python train.py --init_std_down=0.0 --decay_fraction=0.771 --dataset="wikipedia_en"
Each number is 500 + 40 x the weight over its row's rms, rounded and kept within 0 to 999. Layers, rows and columns count from 0. Numbers have three digits each. The size before them is the row's rms in percent of the matrix's.

# layer 6 attention query, 192x384, rms 0.114, rows 0-63, columns 256-319
051:501538468546477541485502464566451498491476507491616538506492524526575544505505521555417541481571579506497421520528540438540430528475517526518543501423539555504537514503438530477517477561559490
140:523493452475553494428473573505470518517494480490478506544510555475547511487564582543417505460517537465457487503543476448463532559480511508516570456497531523608544510503459585471469528494458511
092:531500527492409475476546443525565522500447503499548528492506456492506509522413466415546476453535504541561513509528587503543440607564403446511499554513463499451453545440504452548455472464504411
076:492496460444515472484468540410510565555481535433489515565492486413403509523513479437471442447449449499498469525493512507494469437563484488550488480558519538554523464415530477523462500474527459
082:511514517483499500472568515457516492503419479544458498526440570533527575504529587557495507549513516498492422442523535474551498422487482475537608490463498581514464536525460538465513498404480493
083:485507466517436507481463470550509475536438520430518565462549539543517416510432452419531467543454532531462506421474468508469440511571470462493535539497504494488521458531493533522458500445568528
090:465433535535556464520494448458505452472529431550520586492563412431539421408483492481488483482502519564551583490483425521469487450539447466425487570529540461523531570485500448511528579441482470
080:519547530577517504484458507546499434491468440511505400493473459463488473480567546484487513591420480515497524439472483481489469547502546511472465514498410488499492571529454448493504491472476482
095:490534474522541516474500481444458508528510468576485481572446514545466507565518510548515532470439526526522419491483523450535513491442456490458506533461571491488476445444498539447508408508483539
091:474502496479490593491497482483505540471536529523477520444595547515567450505514468618408513517472495474476508499549473516515398455514516511539461443507508484568533503474512521494463525522517551
087:464483560592484501461464456427508488478515441437483472458530617468549516490507541543458486514527483434517590483522499510448444448532612449526570481527520563430522524432479499456500474509460476
087:518520507450510444494453489530461477480484526482489496498470523480548523442499494485493520503472517575501471476501524451509488448529455511513509527547534496489483517547518545403501510458485517
092:521420500525475464484523537539543529495512486473507512513557499501441564480509456477452456414480488462469498498503516487525579550488484465524564508547538467525449500438476486521452441473513432
093:477549511492472484479540450509506481513509572470451493498468449447518536543550542518542513531496488545520482481445541553475519510528457542487526481515453469486512488501434522493526468480540474
084:512474452444526494496480512449488539539501469464509498597492492527549465499430571521476558424502507457467511554501470478503482545562556566509497441486527534511580505454487529531482531546443522
089:489484442431531534542548470488572479571439469538443521518496541485537494544410505547564496473485551430421502503505419491501425519488447507480559543503493489487572500487480521457484459461468427
083:523460550495485488542545474533581497526467471432449504510575505438494456498500565496547489447428533546502483425464468504434538406489483483527546530482527568452468580468475510558484466465510527
082:511493508473587472473481477448454487453544516426539490533482440499510534517485519548499510451504566465471461492453486444516483457445527504444466489557502579497502466444476519496481471490494540
091:543421447506487585533524469515499493514524478457469440491458533558490496478456528490535617452496530525490448548482493432513435507542540478527487509509443498518564514476490511461535550479447478
088:510517540517506463492500449515500466487559471455435550501433542477466473505506524502470486474467435594550521432542540468514464439492496490519405455528483552492430470564558438513479534535516508
088:485552503491532445465523548504513552505499541504568519546508589464440457513521447491567492486497566510495512563566456536572473567573452506492477486497505566435562436472497505511505536432514490
089:561494512535598468502490592519533466494548508483510486521529527436448552470505478473430475530569463554486481475564388470474560441562515522461550478506474543515436496520483447557449502471476482
088:449556517529416462467437597494515549531507479513506529538433573542473531483574450466463443483525386574471560496456558427516518526482527515634500506539491508453408529499443576506495491517532455
087:534469395549474488483475488505516508444546426451529516518515504523440471492544493491447451488560510431438493420472440462513481470515490498522529496529494505541484470511489544507492522462498581
088:516452516486581501529544477461470558442479523493499426491528554507515492449536535491453503478512504477474460592509514469470498518511472540497577467557505516564458472569497495514513477523519541
092:498465468549542531515484508559526490528480491516496612431440498480567521584449516562489543448433476472561574589478463484465507480467499440463453545574508489557546460472469430451415506483482529
085:494511539451446445493524471471467552528467495507492560460455459484491513578481461522476464481429480535541477532442524478482450545492510512513462529498503446545483526565498528488487444538406533
085:470537527500437461520542460464534515493486435442460498482477504493472532565533564479536583471571494548467485457483532572512471527513505513533540514449424469468487512481498500507487485513491430
094:549500473480483483487493542518495521489560538501513431509432502487462476542508559488408482521560494504526485504518489505491406466455494561501462513492469468466472533459541484494562531510527598
093:532531443461516514517522461441455550482494487481480453518504607499510471439506468472541541525388496492481520500491596544480493510436559475557476509428491464542575595501499509553505527471494436
090:503466480433518455500530463559552549496485412481466538573529505465506468447494545508540505463516512564504521520552454444463538612490436485531539586540482483477463517509531512507493548472496537
095:512514466480472470480561478480539487476512539487434434432555469532504534532446508521452448469519535570494527587508529480488530525523548481476478461454481465461468446537534479519447549558471499
085:514539544524469445525453515564527443540464592553476487476525504508521422470571509504491483545509410493512506495457534610478515511521436509509486479578550511458501550469519419492469517518502461
087:524492387487520504528469569587525500494504491500573457563503474446547446531496449493539488468415478546557544520603429521503519591524517534498544464555527525513465523438467489478513529519495524
092:499550527513539478499511530497410498501513477490504496496537531554411465508539527500526508517513481487503523472467508473482536543516516490537512494509542515543465531508487560532486555529486541
092:417530492503502486550470544554426546552492505545507506501502493479500472528560453414484475475501466585573410484546504520452494528515478517538525456429482484523499478490498519532510436591489462
090:476450508510506556513533501526537497546529504434524533476475528512472533483457423573532568497539455490455478504458530509493488496555503596484484463540541437417417500506472516493481484511517509
095:499490521480483480521441515425564490532543521487518562433491510541443458458519470416524447567508498375480412507536465485478509468520537520435518520521523474558509442535489539485490494406491606
084:578460485526524560492478446515468483484549509549517493461551510487520466493572410458476497579501513476501466457508488415517513506442507493518553455469471510538444440461545525499477465544562536
092:497458452558453526502508560479514522463499512571450496473511529527524420485542466445553519516503555556476493543515520503467543510470535517435467554489456451516489510392441497560494516511461490
094:530509562492562576499499484563579471521486534538507536466460448447597483547505478512499526499516555547534480530463495486493570518456481471571463537493408520421506517392522566500524458560539508
090:487506600475536466509536567471432442449483478507501447561484519491507505502475463484536500510449514473421447434534490448495436494468456515485438493420540493580469518468483503479483525533482523
089:519502514441499513439541422536437522469502598503442471456518509591471468552492500440474467491448538508468454506530448489429523466462568523481463496508498431564456532448549447503571509560549577
089:483555473488478447447510585500522472488508448584528503517524437530497565467457440508450488534595503500541487450462487523446463494458472443514523448475508475533531520528553476456518535459471553
094:505457486479504564488423465462558506513426471529524535535480559499521476503456432473487559583526508475486525548421474441431455492513472480552475444455519496482512470442507580500490506574484552
093:605479488529496580485483561467492498518492469483475464429451560507491488546503468469554420519531555509589483465515472517448511504451482437457446496429500524502480457506554417475507528517422567
089:492556489448530506475492517464484525434508446480526530511482549548536572538485543505474412525596456447527496514533511500489424488461486568498480612522571463475500508446488455501560435519564517
090:460557551550548510558465521472480514515519469500438496505575546456540447437548497490468543486499470559481545486485512567557452502514428574486566459473547557499452485570485509484483462532502476
091:476591548519458573389476515488529468488506414530495507451539469513520512561512529582545511543552460556485467522484536566526431483461548481456428460486441513520508525559540472476521533469523492
091:515460503492491457500576500505441485538567474489471446479466421464505484510454497516516521440460461501457506474501538462487549473424569564482545485558448529508520533465500410488532558532530525
097:456471490457510514495482534432466496553484542547497526441515549515488473472497495445504455512484542490505510486498514484474492462416532521512492490482529587540456474522397440462447451490575502
093:484537502525544545546500566505490481497581503543441537511440502529490508440494491566569519495497481458502548478492367489459500521471451501514451585553481472493471427595436532524511489446546529
090:427431506483452444514481452423536516463515513550539494472472471514508510470507512445557521456499491417438550490467489549491477466586440444527491431535525470456497507532535478540539500513546525
093:503504531443544504551531432483486527555499505475493465475462526533462540515539500482507522554426548485448493469430525532504600497561419529515528468510487535504495487506540511434522506496482416
092:537509520486562524507546466509531519513474493426511473550493490499553486495617466457532533435523476504536526467425546440528539558491610455497528518484516543501478529523507525489523479503558514
094:566539520547596539483474525451551517543533565509509565486506409531442499453494453460439480434523513438558447608460606464436530429465501524490550456439469500510546472448598521483546508599491440
094:482428542523536520500506467512574505450480509467511499511517497537458494482500540602514534457498483564479515570498464527542589490506585542543498493525462474506522443526487529556540544527494476
094:507541468504505432533480431466537541450473534516508513547493504564491487518485534537486460508571472545511529461505509485499465510507580546557434551515487551479603453546511499549514476465533474
094:465470522462512499463570457470483578440484519468432486526527550467488519484456475507514478521527459526504513474512496487496524524535485427531531557436479468513502534524468462490456463565528497
092:440485512467521506539417468528441507517482567439485610503545420538566527493543350493525422467503531496501439564516513546504506521476571519485527439504510533476532482497487528518455544537406495
091:574504470471523516480481514420454473508467451556511568461534538517539467454544532533479527520479482521516551481479519497442613544578525473488493479477537493564483491505526557472460494534417497
095:535500535544451510443467496515520519525526478531572503456478514480519554519515531511463482451474458454498493516544493566490510518504479502548516478468494471496595479569508426478462425460409560
092:522466481517517527476594489390526513487472506478514532553551447453578467526530472493497464465519531447529462541546521468389453468539530502541457441488485515548499485553467466420466539481555511
088:504481525380475497518459528543410590512508491504510568460486521480530521469474480597470473576549509449434548488508535522529510476528550526537486467494485529486465530465496536495483430425468464
# layer 6 attention key, 192x384, rms 0.119, rows 0-63, columns 256-319
084:488517542559522488522545455489513529566477601519436496533511477473465538529531466551478442262501493531499507519507560565494536547477533519494566559412467493525499532577478507530548497519521461
063:542499459464563532485514494539499486468472477513519517494502415579532510537451509487371493627525483531526435511492546529508550587496520474481491496474517588500465589508486529441522510491518560
071:551528529567509483448512517532557455454508503529477524483550441496504502510457486460458473563530475538495542496501476553561530506446530500483479500457469514519493531547424556451533467499466522
077:466555531484454549471480511529548525457551446516538513444514613432518469481495482459508532523456500514481483439575474439504494513534482546502509483418466461469531520489519473522481395399460469
074:524457460553529552528502520465542581472603425493471562550495443563508570465519494510425495448549538483491533526439510499518503554544433536483516502490497476512483470531478494517566467496423450
076:435520533493524539472552445567591463505526451483439540514507495460468514521524488487572552540537423552515522463492477544465547489503497433480485501475436519502524522462566481467463473406529500
081:501434493492508596534508502421527518495569441497484536480461503485480466439497491484494508515505491469498511486528475533473551577543460562465545524525492518515505478580490570476541482463501469
086:510473519599522437475497539470567528527571564523561503519472540480464486477424471537548533482510555474510544551474466495515439390515475496450473498558532511512556543496552424509508464545412525
088:481483515459514491522479513522521517454517557416471493463446473475525537473475527517528497563555495492543497435506468494424532488460541539491483507557514500545461469539449514482488469487530470
085:539435535451506496472504438450464463484484505508516472496506558543518488506467564478504468524495527488547420496476465508496447481505508453456485518490441538505507603484567576452484525475461459
089:512528503532447553429505533525524504453485543512506441501481491437502480477500539463584473528509507445484501544499468456468458446587496509535459507479421509416508500458573459482467499461521424
089:506458480490568500511497507498506534443461474520487534493548457495542579506442427434510461502510482487468618539523431518481509482514484489476501458533518513484457487424488494488487535500467526
091:445432444543450530512532479480501499495536517508445441507467544536495489464514521477556528527484443537479457467529523475540535465488516479505516511552446567480510461518522544467440484442465494
084:569384516483538507578546452493467539537493555540605495535511469490455494496566542473572494480463431467499522528468578492491531525551416558485493452453501504510541532496478472518537538513556526
083:487543546479514530453579518511510484527500490498514466523459479500525549465527470428440558443455474551473437482510491469506471546494527509449485471501537499534488463490443506503472455482490480
085:480500507528482468539505469517417456522466549497509462497462470579452451504517533536503551518481524505488521445471482529558573476495491512443491513537577470605446618483569481517509497508548618
088:467510491477478595491546499444424434467539469474527476462568493477488491499473527464516441431544503497513492476546437525512519467461553529459447530497581455465507466479504456497485481501497526
080:488457451503477493455469472401571515501521425576560505535492597396488471480525475469485456555506562465561543431560518553603492487534450494502515448552534494478511487555495519558636519497476481
088:553528458461498478500438526550529519566479504608604528518544491491525450511495490532463479421527476480491548547513494470521536545546517455507524507504518530471446483479435495488481515570497533
085:483458508474531519453431506557544576537465375468524411456510509512489519486512453492591434515482525527486473443532400567568479510514521531506548526520530483433500459511514519454525533430479475
084:497515499467556586584519389397544547449487540500565482522491545479501554516496488507484466459484460452507477506510515479561519413472489528527462508480454537511529439550512513524496478583518504
089:497490524563432500502458466442481482472567495478478514560435550470576456510487450523471493485494478532528526540545541511487453499481488436556497525492476427475452523485500375443522496541558472
092:574496527565475551526508481530473420407539531512552584487576467501555523487478545530520477465501506508480448553540470432539493556451579543420515490482470542494560493505502452467475531484467489
085:503502454513482497536556495499450502471508516542502540474532440478468553530581421553583495510455473517607508596425536466435494507447476504509459490502562510479447533491512560512475473485545582
090:496516508502512507488467476497458486541506551439469518474558538472447509547485448486457453419506566513482511470450447419549514454487417400476477565505460492436468549457467477415488478457484567
089:540517491469521508464501492484493451483553568462431542511566509483445435478617389523466591506424542435449439437454518480507498438477523574454553534481521452560517523523568558454503503490520476
087:476437493592500505494511453524488466500526501542451454482489496442517398543476515500523458501516490572491458545484481452539471485476466476507489490529493513528509488513562494554451555497558499
090:529561487517501517445451505528495444455540533469591500549498510496493501445490541468471508537454511552556440502496522543611529528457456510527478579562546454504533430543502546533469514486478497
094:474491509487535537436534519463525463461490532549455551528554531492534566460512499487540472452572526488471512478491529490456519527504528516421527504549473508536480458519487504510594502495457381
094:481437492560483439584536380528498524517472495461497516446572504541511477536450541497521496517527465473457516406461546442512491538538520480526536456457520492461500599446560518446473468465521460
095:507529478530525585463537528517552521539483473442544552493443507514603510506485499518462517507476486531540500480543502518541478480495497523472481455492459544540542504478528504522536475535518485
097:457477523402428494540481472514513511502435485498535519532494540481498492536487556575557533557449451513481520462467474539543441519448488476451516630509494467555483525492519543469429495490529472
088:552499508488509497480510488537461534472454430442455516472471479562523505511516543470508445392473511506519428474543445410559462509470494478501413481485407515498466472493501510501533488463520497
092:527459536508569477540511500545483555535527466498544487440441503486529513478544530518464491472461491508457531426562490477546498523531447514491390552458538459509566524465522485508502454569526513
098:484524455473537486439491470566474435444473509524484562473544494457471520443509489492413505485452455488558501494542474498376439480501493488529505512492497521524491510519516429448467490505501474
096:459512563525528511573616439515562478519498553517513559486525557524494532553511496541484544487492542395578521550559505486484543480507473459551501481448474530475453478566571496522495473421559481
093:516456566455542514558509473492478518484558515536470445553485479499515438500545578373537529456486549544464578512495560553493424503475514522512536548481531499477496462546492489557533482555477578
098:499509481530551518460464486541495446525533530504520490501465532511508513489501510503524482441444454515477557458512505483524547470494565484447529566531496513496483509500534523513521510564445508
092:516442474486465486512509547598462553553459506549564452505462505534491481447550498534507516532489424494446437518497454492559450519506484468514455474416525492541560478493498477542489554482531452
091:490559521503492478503537565481486452493510472478466496512428527483479474527474501520532490544442514451519491437515515509440555511420546506494561540528488469502459446593467453552495515439486523
096:500525498429512478501550553482476564455560504565435470515453480553491537471545466471514497515465431498514465516462547486434449460450564478510526527567592456505477553470545494512492520530461534
092:509530484539523513521489526479501527481546497499533464422503492496508509505530498486414455484529491478503495502542487502469549508504561492520461472602488517501501398507472445474485502563502438
093:498481523528485449463414493447549420523483399459499454499520496465558519499509481448487446527481565521492481534440465542491547521563485408460496528482430510492533461538463476567474517570465496
094:538471462564586449566457458514389508482467537536534519485465488455552499513509508560529532456586522498500487513489469561478396536483511516476482493530536528532510517558541461465567503482559526
095:577520561499465466457500437456466523602538485565538565465523492465533437461489529472522469542501450564576500529553547524474450433518506513437452596429508473513527537495495528512484496455552521
092:544485450473419424436519502480562511507407509501505518507490548462550510494506473542531481490542495487482547452486479503427498539498494452514525445542497417447410520523423415527428520471477536
096:510477533501427470483436512529601471493493538530543423525460476449442517535541439514455493497434483541489475444463528528496454546525443475499555490472508448541495555483491477507474469501452389
092:548495573482501523481480454528475542474497554513512536494463590483541507480521517501541476481551458406518497479521537469482575495492469466541527518466508559523550524513575501510504486442472489
090:468518564479519457549523535526555546422462501561495492510470533510532491504467463576524491530421554523488519501508461502465498561490529534517486585430534474488507539518461465541437454555476503
091:531461479474454497511401582508537511443502466450546528476527496499524548574482422554433503503462557528572478531443472499531479497527484429483490500485532493474497486531477489425534464495539535
096:526487372484462566618423467453476515504524537434508517438529535526517437481472476530451558510489494519501542538473520497473497577510530485450503448501444530493522517530564474488497578513473482
094:554455492482509481432562552526445540508461511427521393452540488516539507511456523481453532511491506529461488506503487501509518531466589502543508501455492504507541528539552583486509542488491551
097:525504511468529508446504536529404483512460492513477456555535492539540524442472447519494544524494500491502478504503520479489498507535525499494512589527464536555479440435532517535466499569452518
093:507500478531539555479422469494503468482480401478478487535480469552438508475544500420501450478481508456506541456533545451565531541484533459462501568527515455499457569536504479461487506523465570
092:534557436523495468477506525541533521553468454481492531468470453512487541517432552477533522493499519562583461508504542567542468492506518450524472478421516525445543530560399473484538457510561470
103:463439522453488526497470512480535460459498489527578503543510485551574499483533553467490516473452498513475505500528502493496526486512516517489506480601522505486487491572461580500527516467484522
092:502561449433549514555565480594546427512452458559460521458511505483535486477465473505456486520454529476451475482537469494466515514579504498509464454485447484517474506532514509525559495487527527
098:509531521490544523520515570526516435508471481527510562551485455505483455484516512523509541504431571501611490530502525541545509558527468415501526465430526491550520524480469482508541487502473553
090:605477456534512421496536555440467461572499549495567569532480489577553466541468531487452541498510482542628461555469500475501478438495491580527493472542579548515491528455460617488525506552560528
092:502483515501527538540487503459517521457485401483452548504490556466468533548531457535500494576475512512527550444462451552507510478543460476481449446601466481494516546564461527498453489514477457
093:514518497509500433532498499567543544462534531490539511502497502565518486473520498472564535446492520442455494529476528518456538502495513505515471477519556597477463545469587521487509502430519500
093:589490611447517462442508528478458467475493423581511555477477467481497486460536495539481559518505587471492551522469537475553545507521494559501499433471487456508507521485449470462461546514508533
095:470541501488516385502491518573497496433531530496427478542478473525581482471595515603508475409513481553509534554500528519569530535478489471455489496480457470553524471462464516524490512444463503
094:463527574557535533491508531509485438443529539523499542523555466554494528510421578460456482491479485485513504499481572494494462469514514503518494556507482474513497526515525503491542517523463554
# layer 6 attention value, 192x384, rms 0.203, rows 0-42, columns 256-319
102:459436476488531501486531506472434432545426568548523524514539481562506462426438504533540508483604485477506536503453527485500485535536459532427484535510560528540512523443589501561463533497503508
117:494514489477519456430492528523489591508515544458385558597507476557517464483470515477516522508435548496456452500474526529496510435554477484479470452447470457474532494462518500476484543497545471
098:485442446467437512464487457536490541494503519515469579454494461487491439550461502472443462501476486521472508551515506493422522445461476437475509559466486549466450468410478452506528488512509440
110:490472499503462530548463506536463496498493492429439505495466458484495496483558492440521485516499547529502513522579522483563476427538557510513536440540452488470505418426509530566539541464486520
104:424518525524510402503491506552478587474514575441453529510505527495472489580510560471465467510465436469405505468483495508483541437545493504526461502533526493520472501488507465523501462457615418
104:550490533476495499541470525535568522438546501423525442580428486450535472464506464581531482467502526491476490520458583514443519480535522503466463538469565492500539506514440499507505482492552479
095:439494551534478479480499505508478499475459452512547503489521552468504440434471492477532506492469503519518453470425479498571516523558503494466459497460505512444486581475557520453447460479530429
113:464440512544539520513514464546515563524480432476551493500390593547544556480566499518525481547574378460543483458492461466436572448471465565579536497500527500560548524539497461471524503459482557
106:508533514452546414528439544561557521514517517480542530471493447558557503538432490501547508466515559571499532531517568440437543482507488580441422500579451544475517517502443490520442488539503498
109:516501511594488530447468531533529491559546487520413469502511466432523459503519507503507525478472508566474483510529579450463494593585478458459601546445506467505437484503488527408456495499469544
110:548427481495473534526449462482576548462537464513474511547576507531560412437494458493473470475469424429397455447455510508459453453519463482499487507444545519548528510508496542458539547532486504
100:474472478420458507469486504503528504513471481554515557466463508489504479429475435520480459549496494444492446520478472506488466526570533508567498472524506587443538502545510437494584491456549487
109:549532485562495495527471455531457508436536525573542562473495482473497558511463513512577471487534474598448440520521487473534508449507595503563496510491569444499506448498443484520568519466498481
106:467445491509518508467520454535505547458500492509514487513476596469464468539517474478532518524460433499478496494446515447506545539526512543538492544471492536497513478475514521408545536463476536
106:554436560535528430422548507530496563422510503509477443477594447429497501441480517484475502465429527516499503512471490483535454511454468471448478551496593458559567519518510525421486456506496472
099:477493516524531558531522544523494506491480511480477523473495514496460445541538478508518432459509534506537506478506537490482526540459498522467531583491522449501536568481521543443471456464525542
117:586532571475528445495469450498534467491459527538552458523537442541515506496575465414456552527470495486540532503536583435521483511443430528522514498488511498484513544571498448492427446490485506
103:456456469518498486482511554544503473493447485473544505491448451536455450550490612568503506480522567506527497550503471443533553446499510477538512503524527501469510473468537493486480540416484506
097:521561506585516434524462567474563508535554555445499441451487477521488531467562488487524489493441526464451596589524468484500561445500543445478486414438525429538518542522484419579480466555519485
102:442538470531478535452525562513456417473454513503416511516492484479477473483543446528494442481426529530473460440427524524533451511474631467462482455500593516449510566587506519489480483415476519
102:456545525471448469614526496506482466509524527607460525476520443516509488512495492524487534514503567435481481552440546474487461495447480457443479502494514428508479420544487564533530525519539487
105:473476563528548506524473501508521510506526519470536435408577427483472533495477479492498482443476470533536523592565480535555428551486472468448430515415473559509555553428481507510498571526490455
108:492456502487517498589503465518443438502425508492517511576527510496514520512475547519452435522489498403490512481476552549496469544608517554482541519548488503475431556561548516453517541552546456
111:441569512464466465523487571514541504539526528432487494537508495464541381484520480483535504494500560521459498478479462555445489552434468432487554437500500553473559553518473493470454502469531437
106:407456563531488493481495536481465507450569450438525530449478550488510503525473536518493440512448550507494422570502540478526522513499522529484427452450543378467477575500548560514508538407603444
110:472482497570506475495432541588493552496501567411540484458523528539469540499477429482561474519497525459491499487441526490442487494413525484501530539517463541489451459488499478546528457459504452
103:519558468522530459412543535517488442492515572514536527520537495436453519435572485496493450505489517556548492470541545517528492485426404453457585495513480503496532548523479483493485465539468447
109:455571514520490489540550483502526489480482493493441468490548502505425491514548534441522528507386524478499484459472510569549455551534495473433495523512538436479517484507512470482491496491423453
100:458521473443549492516468459493494517505506473501499454494576537538501539594486452460502539488496531484488476424491504512508527554446503467460531448502507433461591481574511512557578469506507474
098:510502499522474473531549438572392450520453501554588539462479471528492492492505460590519432511443519372462474512495509469463489511491566542461517463452540541512457490501532458461444509491524472
107:443510575565533446444503523457450506568399495545561512427529515447463549428456470525497473497534503533476554522558491498467479464448456509542541577500508509537570524452421510437555462548507526
098:433478505401499457569455448462585543521540441570504492532508596570514466510506454424478491526542520464551518471520465514479477442481467481485438394513576512470479493545466556537478480422505481
107:483488525535504565517533532466472457509552483487468442479479531533466468468467531375481476513570544431548454489438537542441505483462524539518447485512500532486497539442505554485510450480416496
109:506485407534584478535455501521557460535529562528505530502473538453532471511498548450504492547489529489585515480520557460507506505481514509493569546545470528537521530469505481525456540531401599
102:532528468533509449497559533544427504497505476492429466526528535513520555472515466454473470452535479460498565526525477496500514512512446514501556532535447475520473458502557555534549466501501469
100:527484438542497534501562486507462483515494523491456518451531472522439540523540553516526551508540484408518409470491496537528560527507494443489509508453461498509486546511532505513495472538458472
104:513499587513507505563518485516490529555492477500529505406512417524532508609435521532528488457545543461473514512606502446451571533501541483555440465535521507509479507521602464565448470541533455
104:488520489541494457518418458429470537447535440528486476477501499501603427507441454486506411569450506540494497514497435446396515519455566506483481493518543442506568428463467437562496526503477553
099:456540499489465468443492473560475549516485452498412486541583523570472501504527558508523474473521576474534479505483583466593547554455552513435496479503503471463507504477415533494449497547538494
102:539466470535486516512472533498460411467541453512460555502523426452549467532508498447584532498482512555521442491494542531517478525521496462534499535516484505538557522547489470525481566583468565
110:554520518469490542589498506525527566555537443430456493503458545503500476497502562527549442513461352515488571473493471564569530469509524506455487468481464531514511530527468502463548518468502490
103:527512549495537523447433478441514575525547546429483584511527486479484490500441499499527450525448548468537537494552532493456520482447527444463467544426410520520489491476475496490468507504530499
114:585443488479503453517505519565490529460448490463480461501490476478526525448495505520542462476539461455532460535426436539460526536494504501488511513526536554475463505527520512516542519425516508
# layer 6 attention output (transposed), 192x384, rms 0.198, rows 0-42, columns 256-319
089:542515437442450509536515431506440487463455480558453473522515480487549486478448503510527545415572495516410573520422535555547459475561531472407539495480494553515523493439491471479495553466471558
099:421587534508468521503476541457536560472504467515576479543490532554522569509535509521596461429565498468431474472485444533484489489553525458492526478552472500512442485531494507524490526475503501
090:480435573484485550471496488495571505481508488531451571546508431431507475485483476499482501652498468516530443515479517515457489558514522406460491555513516510539522414471520433519516503502546486
092:469531476472475480512527470532509509558504514532457564490498529481397512515448447428507544589477554555486502402496439521477507555524541476522478474540508508481482508497508546515529429527474553
091:467498516502551459521475491405468504496584554532555461495443523519484563498560477456475487478577522443534555490537459539523532467511480495548444480449504552518454533520475526493434443414466513
096:488526488478506483505526532509514495484446543411518454514483521503546462514535524507508488650453459441478531498498496483380442564483508484475495463490499514506477479577498581502482563534464507
086:512596510498497510490479531561441514475417484398467506476455539480464454411442504487476541391450504378454540464465475507509479576464473396525483497461472471488506540615531575505504502458518489
103:431467503498450526488504423510475505491606489456533521495476505541505496485378532509508486411545421450437533475550506516473516494478575462513500441523476506472529531425533501574496487507578484
094:563476452532504482508513518539519500458570521519445490532600475506585515519517494555453546379444574487537491447531560449545483469490483521503473513491497534426479503476430485523511473539451457
099:514492519534517504518531557481529529578506505650540444507530539459516544474535518457523495502551487418518457537548502489511479512442466420543577492530521524458474494500448458484503512616453488
095:390504517520492568542461389542519555448478497491560452481477500440489490557484467590565538407522510518505565517564490534540436423488439529487511553438481555492484525530548493480490484494497554
089:524496503543520445498590492424589502455517492469519478505424561483471497489572504509481438480495536458555495607534501459472511486492489550548529495513488494472494526482468503425445497471496486
098:468538498511523442547500508452503525488534500507575589430523499487491526586522486467525473507491484547490495438437475431511537396493519587479474476507553518435493458521458504504571473535547462
094:505487544482443537543566440561502556499522469580528496499520497475552476467475429522444487597527463513551494484471445522559509465525539522498464496535510519488538542533564497508523541502536551
095:481498479502510528493474466445426483505455468439560466449489450516462518538520537536468492402466483478498464515534556525509476516531543462561507483463475444573495468498510537504512521559533468
087:565490494507537482488502480402526429475543468548494467467562457511544468471463483519492543446450570562523492465425493456488528499512516463504480572532570468446457444484476568488476517476499503
103:459534525508487493450505528531480493482377509470526523556550454538530459483495510454460507398484521485449512516451563523506476530497529533575481523526513495520463512485533492573407418539491476
097:517502508500533493431472495504474494588515515436490536496452581524498441437471550528472537472464478491480581416489493515477529488591570493445529505541460493511517464470516477532451474422488580
088:575515507528499429477527518452495609473477522498445422498483539507498434501534499463488480455548528527499435508514478534497491481519509550412476486485473506517431485480537496474494468509532496
092:502539438499506498444453597518447513516561480465493490570534516487477584495522464481584482598477496439457557469513494503552492465483510602430512449511527576516491537508394582460566532375521521
092:463532481477398480490464461505442509444514567510480482527478489413517543508512488545477508505533502522528484570495516493555431461454484486545503515481507492475518354607468533544468519437532472
094:539522458488512474494511486560492495498504509517454584516450418502550514573499481547462518461417423595484508483460533569571522536481488570492512428434483487531485440526503516488525513561517439
094:539461567530500478456503461502533453521526492484516519620492558491498468489519526521478572410534472448549488524520476494583504458540501512464549421492482496510543478522487454459558510496478507
098:426491491495464521518607606510561496537477524570481483512497619534488513468556464470531496514472489439542580534472450577498488478466519556503532506529532438487435533537466493484416499455477476
096:556591493495506477509555510495488515482549491515438493466475500574520518541484497482528510523430424547490483480588478524555513495505446535503433514462535490470475499532502551442582536457478456
098:519475523486530513471499548532589461476543467515431502546528420565529523507489494540477508450522513468564547525531524460480464463487494523403480532482615492558508566531462474510481471501496515
091:522449472474438543473544528494489512583531428482438485516507518482498521501504553518494484501477492461466555462473528508552470534477533526541475535513436502515518491463516517491501491555519454
095:528466502475509475486400547545415522527463532440511540532569551499485505548486470449537459422618512474509474478537492486532493459531557557560488499469508518485481491502480535433538534535551547
088:554513557485550493552540483510598503531434495494467520524508596478496555558595544504557529550567485462442496496503438511504493588464441522485510551518532453447534541495405505522456504434441492
090:496486512487513445520459555495484549478472600520446484549480417525516546519519523493506508507499516492529495496533574476599522463506498593432456402462584512442528530559495523447516462490553468
093:495523418518470455493561505527461462577443479523484550528577424533509453469500507456458514372507483451540571446479569482499448552492528460465469533546536578487436553491515451412476525521418486
090:435458451482474525461500497454528441499590563546535504483465582453464536522571512425508525398555497512509536474481476535547460468459512510534481551558457514432482391546454550475515480473581427
093:517512519460492456514495524465472479580516491528448465475562441439482497509554487470431505594574475459496472507584470457486448460488487497440479513540523544561523571505557498524501496444464458
095:491550489522472528511547558526504451514577451544522424564525573497565513475468550549474545611547537471477493488536437497471420486589502508507552497443477513526519525490532522501568542502470516
094:486543514522440527467511457447457535506528572496472570521559532501457472514485502428523520445438502556575554544577472478491532514530541410491483484433474497478562431499494511479504537609546501
087:538454494514534440534473478514494533526506521481469478493529472496513461481525561511447566602490510574520493574503464491514583523495490411484569492440535522419550500467494463577467516513506546
094:566452492493517426487521513498445531467518554565497549438475444505549497490527464452475471515530495557529485468538499449474517544494545546530453531474457473511473500482539394584473502505564497
092:481536560500573470530545521532525560551511502479506518474515577516512544505489548484493397446556467507496538569490447521508489519533516537443480468503546468444493438544523560551530554461522486
090:518495439597531517508447518576487484423539509548550474528614585557534489502445518480554465468485494479516444471429481460488537546506511506544529545526533515478513437428469468501482455502504536
090:471519566580520517503511514525510429507580511542510457588504500452567482520516478506499477548444489529466536510501510498500498424489556577481540507544539487512513572456534505533527518484379437
092:497430567523452498474495491525481496533549497482500473417426471442486509505460538548578513651499501527482483545520492454540469444499486481546472410576469480534406607522506458519503507540496513
092:526458558448430526525478462588474484524539490520459481584529544539562492521470467509434450493471465528533496553492523495516447522456491474486537425467490447475440474481482522470510542537482544
098:455533515462486528497526494468523564505489520507475527473537522543490474459473469500468528417469522444523496468495462421487562518485512494499586516488541466484527547507527544477470496481543438